config = dict(
    num_hidden_layers=10,
    hidden_size=192,
    num_attention_heads=6,
    num_key_value_heads=6,
    head_dim=32,
    intermediate_size=768,
    vocab_size=2525,
    hidden_act='gelu',
    norm='rmsnorm',
    norm_place='pre',
    norm_eps=1e-06,
    positions='rope',
    rope_theta=23400.0,
    rope_fraction=1.0,
    qk_norm=True,
    attn_scale=0.184,
    bias='none',
    tie_word_embeddings='early',
    parallel_block=False,
    extras=['local attention windows', 'paired heads', 'gated attention', 'a smear gate', 'LayerScale', 'capped logits'],
    init='normal',
    init_std_qkv=0.0198,
    init_std_o=0.00444,
    init_std_up=0.0198,
    init_std_down=0.00222,
    optimizer='muon_variant',
    learning_rate=0.0104,
    beta1=0.93,
    weight_decay=0.0071,
    lr_head=0.0116,
    max_grad_norm=1.0,
    warmup_steps=0,
    schedule='wsd',
    decay_fraction=0.689,
    decay_shape='linear',
    final_lr_fraction=0.05,
    batch_tokens=16384,
    max_seq_len=1024,
    doc_mask=True,
    train_tokens=185300000,
    max_steps=11310,
    dataset='wikipedia_en',
)
Each number is 500 + 40 x the weight over its row's rms, rounded and kept within 0 to 999. Layers, rows and columns count from 0. Numbers have three digits each. The size before them is the row's rms in percent of the matrix's.

# layer 5 attention query, 192x192, rms 0.173, rows 158-191, columns 0-191
120:431457491556455537457533434558481461519564524495486474435459484409549474463497488477539469528420441457586479484429499490544512488492454496503474477550493547558490496532540462493472478529511480494493433481542477485581510551510459555452517503566480413506550474570521422525493455494537490438483515534544515536450514548516489569482472509488408420528470512511475517451531549447502524562459560463560460503457455451463468495478458511548481525538469532499508472515533521507523523510519570535469481547462543574450523498566566432482499420537517493547480442434538500509550522498558469564
097:528528456524401504517537501560427401442488513516520502477460498562495593484487447530490450483497473487487554506458454440498510475429461444437451581468430503527432529516413465524547457422484533536461528451435468464468451467497507545516538518497518505504471510522455398442504488526431526455481447505442493458504534482513522465499517609493495558501512512497497500553487483494610480466513476454434470446463514513492601454543458596434517486462505498470498475529521500549568536494465525542484520481498493553543489498532487515472573452485467517473549457502517509480473533464481536500
096:439522621491542482470487521588448465481385597540483482558448482529529476466473500544463493437485493524538485469563441470507530552498509496500478473475492529458512454500472533471439541529517515517471505542473559423447437492530512535492472443524472515524462465515457508457479492535480450544472411408539401521462560511437505481501565547504486492433505490408543498507468527558513550443504509549423483544508473518487525465599488519500471541444565472447559480462468487541522556453487503513562568521516486528545484511499497476489480495440548495458538568547490487490533459511472504486
111:497485562542482498514494537624462548592520611532538541515568455500523469540519519521489449558509504560497516501488561450442484445482507506477418483520468499509474459507477521559506419526538521513557511485502489494437426500466495437496491453500423477516493535484503430515494495480476515505497511480523471446541549508551453519456562534496474593500506541531476492461490529448479538540506465601498539502535537483533541521546439510514512466574495385495531507441414479500500537497470516513528606506587555486507448476473538517519510487477488538410498582478529519460555475463545480490
111:478481541491477527557571470602528357527480536535492555549482451510467508436487499458465409513467481520489471481527500480480475511536462495460457473493538518564546521555516558518459448485485425502410523520470592485464472538511514559477477472477523496502570421509482496465560488499458525499532498526549404568565469486532441492494503507464482507472483510526524456499469416509483570497562554546448548488521490521464465489588498517452532500507486462535465505527522475512507550415472427571494530520506473468501456495534493497519556538521509540538475505541468432452436473428472407498
108:522510369504424496541532539384569540529527388464543485471516523454461486504545490476494515470508484490459508527479518554510514460535499485456521561527525493558512552514522460495515477498515489510543539472524444558564596432518549477477533537508531481521520486473503475426534464467538574538522553526508517499542519509471548534556463471495540416557528456507440452543529499541521475395496513446528482508470524508543500512468463504542507493520445532568426502578552540493506458499487516450490447505411541523460595487481474522510537431515538503530464456560492516492449451509449514571
100:563418463529471537533488519562484524540535507452540528510454470486443552498508564575519503541490451560479470493517474453534514517545546472549434507542538516553532521563486534483532510509555507554459566479472474491423474529441457498426450484541514500561504467535477564452508526502482565457464469521574482504515532457481453422553517555547579529467467540470441468490508470553510514491531483599488556501482439543476443541538554527491465506452575597477500443439546497522526501452500483445521523467565479452542495484497455542542510513561511548452431473456482510570545484529549454519
111:534515423461448494536459468354501582494604424455557511480465468463503483489481455500461488557534472501463540515478536504509455507521565539515517545487517517521466530582494460404504488469551470442484540528429516493495593587483541451491447491457528490462454433512517500499491456490517500408510559534544500505507472540518511420483471432464534487491436425464463498521469489504444543507516530437561507506479505517471469540447471506570475501489554550549410508501504440495458460501447497453438403526459508494529502450534484529526531478463487510527524464510503469509488488519542571504
111:461547481558632533491467456591505468460432518511528512563559512470485523475495530502469475475463494545459542496518423542488550495470465547486507528474533484458534514507577500485483506435590410508504494459513570534538518499421552519477516470543430475514519480551502498477490564485537535492492433472530556496530526503479453439568560473529488491481474492503479452459498491500520485518477494504613503418431488529453464527456475534606495463479516509502455465535475453530444545497525544460422403468461523519489494529456502448466521521497538567575456537511487479441491422482495535463
112:507471582440534475458474466505447444480415547537394466519531464532548466431494523514473487488536530501536466508580479444499495588490480449527514440454491482504476483449451452508484471532564493483526480511460512388441486504523514526503515527519562516514431486566494520573467536551514435529505507507458435497508506478480546501515551544444435554536507554495543503464499501488549530522511509536462478565520499455506579436554509592463514511521506416416556530498463483535521479498530516512528547489512532475464455499482521451462471568487558525488530571404580534538547513533481438535
103:450559500502521496515471558450436377466467592562484516557462585575528570486475542500562492453515531466531493499511524459467492517528507450544465423493481494503520458523490437486471541517480561577496454491475542441484413479422381562501512480480480530492509502486487486515522547500492444477482450503472525566470572552467491513516521534511443462491490524508466556537540524551539480477492526535440418506476476506523497391537615466498487537527509483520498544511518562507550523518516514556519548480543499482471487510475534557464496523461498455478524526483564463409531500498565481451
097:441551472563554543507516513588495455571529496535493481469502452501515515464516512509422505464511491450535551594445511516535491495461526523492458458490480479460446488402542501538503440478422513538456480531560556481447450483452498503533546481505386486513509495567482469469464586446478457514466515409490508462475487420471471478500590456540518527532560565476517488437545454410414479563523482501563464405521545574546516512493453481438498473515490515463512479487508506500479511504554507500545546564528523470492516481456443509451475549518452548475481546547513449514470503475523510485
095:517555463486464480497478463513457513528493482478544488545555474568482447475517464425430456493471539502486472472561462531518430527507492586572485514464504534482430526450382517467544378515532550475476490537481531497488482475538479497499518532495457523498453487466463514463487438524477543472444499517518436452519490479503545531566540519592529513443453475516496457511519469510554479400453508445507505502459569583498529529480491537532504536577477499500403468506574514522578497488469528468441482570538425430537486474516564533473563495442510472519445508520547545576484510514467533494
098:538449570525576545407475441536498455505408515531419471530517499533471496574507516520556534469426518502502501458547533471509485586493475478463565419464407483487504529511517600533487537580516516471531449434484490467480441444503489508413526512518501486493494571512495520520502582507453516516475505489505516525529538446514463555520552545470477506490439540522614520461484493522560510534469493518479485556553468513496519446528509536488491453557438453443499466472482506513485500514508481570525612472505506528477532590528534429510487537497499483497478507419468491515541500453523416513
109:476501449499573562443522510551480442505393601492419490504485467478488551488493514505471484521493528494547567521479426479501527528536525515434473478561470527463477465519497478525512523498449531492587577474492477468416491520522532526545479415493494587527535522535518482524447487443539513629469452508427495502459536448465470561527537498495492519591536580485445454465494556495509497539494481540507522478534545509504521509543505498498473515430461419473589498479416491529514506525465490428513528472447526514536539501444427564503456504505515526434447502492527505442505526565531527519
110:461464532476607490464495582512388449523576509546514535535488540489505480515502489510420433472445469485451511533547535534498454497558499494469584482496501506475530525536521475563449489514564599584457488486495511445502490482503504518527535443559540494546462551481485460562420543512471447535481437475515451467517510491493491498541513497524507549574562527522455496522537473503496463478492458496514513467524524600583575409451507486480602491487493447458515483525519532478547521425487497510587473498509544474530448489496540586437432486490553477507513530483481470426477491475495495482
113:471548435497482472517584515541559625490513502409499553528457524465545431533458546482476520551535545514422543547582509444534611423466494525457518515431531488520535546500522529445548529537485494483516507443488494486539574500496458380436503570530545492468435436539568539481502484499485518492474495515570428485492453498514517491462486478464430489516491539497541557533534486540529481527538528499502449467481504490497556445452530512467507501524537519520543483594435486596477463500556468421526467464462475514494489472489565483496487472500503533456522520518481550529460480515528522485
111:558508585494495506450478547409517517429584481450473481444526579480467502531495557477620446481468458533496477503510459463462461514504529542531459410508474480519501525532445493522475528479522568498421522515532498523524537545463462477498484513552530511570517545579478530482501546481493550485513484478514430523449458506483505456538522512476469456475455472484449460537430493464511463585469562530479470429387506459513477543476489491527524508568578518465541562540574561512558507470532479488490491474487540418564566480458412504508504487503479529487474444465570486530444511502487491464
119:501553494555494545438498396491544536418477521446465560483538534508437449481497460532577456568533541460483479478515537517520481483433531484493522508460500549487510512560486516480470501538452492585497472503499453500459581477492516456468536551475484461479545514447483482517544472449484551487525514536608517488508506491495530475514527476493528529565482549494461504548540524474518560480412523458489567520521530562578455491529518474477569495544524617521449492536506481485434442532590523587467517538452384517501540522477461421464466566488527538518514508519488490428549467533489486522
117:475481533484498454530532483568546510512531510510483551494527436505481500445525496475507479528562471482425499565519486476483474472485438510498459463529530507559588525542464498517502504493551527555416474506563495563541543492568450570439531461441498492495518427491453489501508583517518450536526483477546565524465567512508559484446492521549522535408557491550584543585481580479463602473511446499491532431526486539515494487408543517523424433532455456498523452475511550430471560518527478472462438513498478476517456507513464496475421522499546547505503491545436499514508467560450493453
118:529480602511555534543504496573530472451533491499579437519435518542536506521425535591492544543536518483507492524529520514554496498491458526491537501492487482513503541520513478470469473430428529403486508509491475560559529444518616521445507564393543502478485494514567457548504430541486583486539472524464449486476468538475590476455471478547504580477523447527515499504505468559483506491488554517468507547482457529510506554462413520555446480476494487476492496522501457487551488504523514492526567539517542466438581443482529425440469441503493561527507541487530479499556560486498498436
114:530551516459493527504500548461483509476450578497525531541557533532435525537542494453463508470490573480481534482507489488485587502478478514472445584489524428496518518521515469501518485513391527477468529420554516564510493524464482500477504457459490502534460594525454510496511427567466468434546492496421542550448459479533484527552440502498422512490531523545502543509478521518526452443542503591572534468467412597523442576525535537493503515486480538462525439508544432438441517477509562436472479490499447542436521519516499515553483508481551436451501470470536480476525414449486496519
125:508538449474443458542499509392423518472470497481491540544555480516571493504544484498491528511496547431477453538478469475456459487488571467469459513504481433438498464522478504513556439469506474485474407547527488467554546543508493552496413564489461513472532490495531500481525510514496538446545494564498498564456473510510467518569528514495498601562410546562447505465504436523475472511522511505498494422470503471558534593480486507454423441590477432533499518562488494492422578474467486445514532531471520413530484523461457517472446512547566485480458483488519478580485513460498515460
120:526571485518501510510486546469506517621457486533583463533460481530442487517462529517536572492463506526502427519461446432547477537435533534520501537507506480439530478477556579484555490559482435452480505464478547499473489491495499547497503484476530482513455512561521496449363492532526556398518496503422499467482562503538513487542466545510448515500477420482451462501521452497497496581492465520475533464502586557464502445453503496498505523551518547551514487526509478519523555450470558532458526444503519494538461492515533531549539540464460520440578502508405479519448498555495391501
106:541518549473513477459503501477508530520540510439442448500540398487461459493496483559533502449431458537462501574513496529556540509477560559499521407521494462507549445439481550535486505468558499513489607449497475563589516424505529445510470491474449450480519502445523503503542557546500452544537522502538545528481503508555504403521440509520517545497512492513556475526461524461465568554511488522414513532446475435488405445493549509534485514469537518497446445480482517545521530442513497530527567494489557525503528479521519564447495507393569486528482523446454501541491426544493511453
122:581552521537536526516467545507414493509597483493442568549547555486549469443518444486492555515519490504519474597495518495459474505510537436467492544548539504544484525482511530471526479562507617513483435522566419443454497500547560514439457560518477493560460551517494463489553466524515483502485524566476458437458539514474574574512511492483486515533407523488551464453559451490504490439481523456466577443497567535481499526463552477461559507454525512506481519479537543494473502497479537446548527482521556488442468453424525498525535526605524470498496457520489534520521452534492497447
113:558506522542465546520422509527545538503464526521483458525489455537504486476552482484514491516536520537468534520468444420453513517439470492488523533513467452555527506479486460453533479480520488543492419464483529517514551579505537549517477464558500507494550451486430531500537421455513515466478516505458473473403576494505525498449467464547489454485461546533549496490460472513442431581406559474489514501441491532482502539537534489477539497477557567579474497526609478563537520522478388498539537570515449487455459471580496492493504492439435481512427560430481508402513479534499480472
116:473556488504481538511453543483487500480489509492492480510473563486566504490578507541495475490487534419511440573519476465445521520492561537546404450493508537512483478573529567507455466376505493511478539541422465558504505522393464486427538524559499458533406519450458447549552496434415534538553509463509468518545493477490490513446498557449484397538466387470496512573506573574483481513436528524431485514507493494509511491535492443512483524506481464530514490520500510473409518483476488542472493432484519553548484502496514502511485522525495461550458561478526520451564511481469480483
114:503519564497436459456475480496509443526513504530503531531447521545501476465497473424494513565557458458530472502490551488595478508493527468534489473448532596536481500528553601547556557506475514490529574462510499552468497485517520425499545469516456619476573491476489470535472456544509508500554513470491487505429505501546506431442538522561536521478502485494439503534478503509511548515480476471400472486495522526497443452500464497441443468464540513452437549513541495412632548529518493467459530470487538546465522589521495515550581484454488539487485485555492454456467501492441545536
115:523545391483468611483451484473489480553478496493490464532474579550503480478447482501592525476511485472528558457453480513480513483477477515547432475536506560456511532548579527510474459481565466534508469468584498455456468501509553506451485517448546600424464435535518448512512449517484474536547475440425503513502450506529537479477515565599506442584507501509542486503455533556483521533442421442470537526414511473535452476511509527493526544489521430469556481486556459497439496489455484513464521455476573525556475492500545475537459464473509499506543478549496576472496520439467505511
111:510524516518498396491499455473531505447462539449550502450456532497462432483479565514511495482475530491471472486485513573484489554532491436438528548537515443502557462429405464492496565532482499565588490508490538410527494451548510509471559417535423519534534496448446545563501492542521553492520466473469492523479547478529492587541477447528480466540508486459568447507466520515442529483523491523528470456550499524486558564457507489443488560498488558471483482525477480505456502452459574475548480416465515534528533365482556555488579491475503553507449511506513467495453502566492496508
117:501535447443534557536569444522506534546430502528541475544519517519401436487501475463427539570454561521436496505495534552510498539492549555524528504545471516574473489526506494471515556523478508578501443544474524505545506452496482544410479501497484493551496531524541568562576461513491468513505454475592561548528555456580434464534469521488482431495520498467433528427521525477506425450468425448515480468432520471502538525544539548453499512480609510529493531559489516472457576489535498477552552488568546523481483527511504490447535521514483505467569551499504498533485501441499469521
121:480518580628502530426522487521500572514524464486497517466499484533466475509509448518462536566468559511485481487542480516488531452496480469523480547490476449514490463468553411510500465457530394458469529533601557510489536438489554494496539465499502483455474526464421467481524478462492500511596563490490481518394505441465535508562516599493456456497505487489560563515568558472508505496497515438516537476453488530529474515467500456466413517421475492488496558510497466564467461567572439525574492540507448503472447476507481521523513563468530577476513502458509483564472466471524479467
115:498520583484521472487499483520466481557497529591453543497471508507477524568454543487516454560573534498562480560488471551542491429486476497508580507394522485490489528462445475502548505446534494487532503491542520495539541502481548542510433514474535500480521445423502484452575516531402594506467499482441559503472461530489500528574475488519528438441486486487469526576451435498537541533504470429554505503467446496465498479548476518430575521476459481509525449544560496545537450494499476444425491560550515448490501511487609519467505487495464547542530526514445451507500528445511402520